Part of a small language model's weights: LayerNorm before each block.
Each number is 200 + 20 x the weight over its row's rms, rounded and kept within 0 to 999. Layers, rows and columns count from 0. The size before them is the row's rms in percent of the matrix's.

# layer 3 attention key, 64x64, rms 0.125, rows 43-63, columns 0-63
119,180,197,196,199,230,193,183,213,189,193,183,182,183,247,188,222,222,221,187,201,199,226,224,223,187,228,215,182,215,176,211,170,173,220,237,222,199,204,155,177,209,211,208,225,208,205,189,212,172,195,195,181,146,216,211,193,230,201,215,207,176,177,195,210
092,223,215,209,222,191,230,184,198,210,206,269,206,202,204,191,203,205,195,209,180,192,173,200,215,198,204,221,196,207,253,224,224,182,198,178,188,174,198,201,186,190,224,216,197,232,189,214,215,185,198,170,209,205,189,208,177,151,211,174,192,243,201,190,183
092,225,213,226,208,189,221,195,204,213,177,255,198,186,186,195,192,189,196,222,203,200,180,196,217,210,195,197,200,166,234,197,233,193,192,179,193,177,228,213,199,181,224,201,184,215,219,192,199,193,196,170,197,226,199,228,183,130,201,174,195,243,183,192,192
095,173,177,165,209,222,186,206,212,190,199,133,216,201,184,209,213,198,204,167,198,192,215,205,172,212,199,184,194,209,152,190,171,213,191,219,228,209,189,199,229,203,174,184,195,188,189,206,186,209,205,235,189,182,190,200,210,251,198,218,208,166,220,207,218
090,183,195,169,177,222,204,214,207,192,204,146,191,201,179,210,205,214,188,159,200,211,239,165,201,220,185,166,184,213,194,207,200,245,195,215,215,212,203,206,225,197,180,196,199,177,175,209,197,209,212,231,203,219,200,171,192,230,185,238,195,182,227,219,229
102,210,195,214,217,187,191,183,213,202,166,235,205,181,222,164,200,242,192,183,204,203,205,218,235,169,232,229,195,191,194,207,220,193,195,168,153,168,198,203,194,190,254,176,188,215,202,207,217,199,212,181,205,206,219,194,211,156,184,186,204,208,189,185,193
091,223,220,227,199,205,219,173,202,203,207,222,212,181,237,195,212,186,202,218,209,195,199,210,219,217,198,222,195,210,200,197,203,129,225,184,171,183,197,177,218,198,218,216,192,228,199,182,221,193,191,191,192,174,203,230,171,155,200,183,200,219,164,181,168
094,207,193,165,202,181,190,211,195,177,198,160,200,213,166,198,182,219,193,180,207,184,218,209,183,198,189,186,197,198,175,202,196,243,180,201,214,216,200,225,220,197,160,204,213,182,186,194,186,212,201,233,217,222,192,169,218,252,202,239,200,185,238,233,223
095,175,168,169,189,205,193,195,201,183,232,158,200,193,192,211,202,229,218,189,207,206,238,211,186,190,202,182,197,204,179,196,155,208,193,231,223,222,216,185,202,189,177,190,229,188,175,194,220,216,214,222,194,198,227,184,214,251,191,215,201,169,220,201,241
106,220,186,195,210,179,175,201,220,212,180,198,214,249,148,198,231,214,200,213,164,201,207,205,186,187,203,215,189,212,166,200,204,241,189,198,190,204,204,228,197,177,153,186,198,206,188,189,182,223,212,183,208,236,184,218,216,212,212,188,167,183,175,192,230
098,224,208,221,218,186,207,200,191,217,198,250,196,204,186,194,190,197,216,222,201,199,167,215,227,216,183,212,223,171,238,219,211,196,191,184,168,164,189,210,203,186,208,204,191,209,210,208,192,191,194,179,215,224,186,215,203,127,183,171,181,233,176,200,198
098,189,169,177,191,209,189,212,208,177,218,139,185,193,197,190,196,189,203,173,211,192,224,192,186,191,202,180,194,200,168,207,164,202,190,208,224,243,188,203,209,198,192,195,204,188,172,206,207,195,196,218,198,190,204,183,211,274,189,226,205,167,221,210,232
127,209,226,195,197,214,229,178,195,188,204,212,210,206,198,204,174,209,160,190,182,183,195,165,197,191,167,217,210,217,214,238,226,209,201,205,168,206,214,182,213,220,210,208,187,219,227,220,211,209,213,191,188,202,158,217,152,223,193,205,169,141,218,194,196
101,179,174,174,177,189,199,199,199,196,190,156,202,210,197,200,206,168,175,190,209,194,218,172,174,211,178,190,210,215,163,205,212,228,199,178,218,216,178,232,234,186,180,205,187,178,209,208,166,220,207,220,220,203,206,177,200,257,189,227,201,179,221,215,224
091,228,198,212,188,192,212,188,222,205,198,242,198,190,243,193,201,168,197,198,200,195,189,187,221,217,226,188,196,187,227,211,229,155,205,183,180,186,192,189,181,208,243,209,195,233,196,183,221,185,191,180,172,202,201,229,218,143,202,166,206,217,192,200,182
091,228,217,243,204,190,221,199,197,233,204,239,183,179,218,216,211,211,209,207,194,213,189,182,216,195,207,213,205,188,214,184,207,151,212,190,187,188,201,168,205,179,226,203,207,237,221,178,212,184,199,173,190,188,193,232,169,168,195,164,194,237,167,191,188
091,193,193,154,210,198,195,197,213,165,221,161,203,183,183,208,193,203,218,182,208,206,214,188,173,203,187,181,185,197,169,192,193,223,168,203,207,215,187,212,212,181,167,180,211,153,189,224,195,230,203,223,216,201,190,196,194,241,198,229,185,183,227,222,246
104,172,184,188,198,220,194,182,226,209,203,174,209,188,204,194,185,215,180,195,213,182,230,201,173,190,222,190,214,202,147,186,160,202,201,224,216,218,208,187,190,221,165,191,197,185,199,203,227,203,184,241,209,187,197,195,197,243,178,240,222,165,203,166,216
101,199,162,177,199,191,174,201,212,181,199,168,203,196,183,184,219,209,194,181,193,163,229,206,189,195,215,205,184,193,159,222,162,189,210,217,225,213,202,200,193,182,191,216,185,208,184,189,224,180,192,230,211,197,211,203,229,266,191,236,224,182,231,202,211
103,214,182,184,180,192,207,233,170,173,203,190,247,210,205,187,199,157,172,224,200,168,199,219,178,207,185,215,174,213,203,202,150,194,180,196,180,202,168,217,201,203,191,194,194,200,197,194,209,202,211,234,207,225,230,198,205,215,205,235,190,175,238,231,213
102,219,215,208,211,184,198,203,193,207,187,265,187,203,209,194,199,212,197,211,207,202,182,207,235,202,211,204,211,204,236,209,205,183,206,185,175,182,203,199,184,191,230,195,194,209,217,209,217,187,197,167,198,217,200,215,189,130,217,157,187,232,172,181,164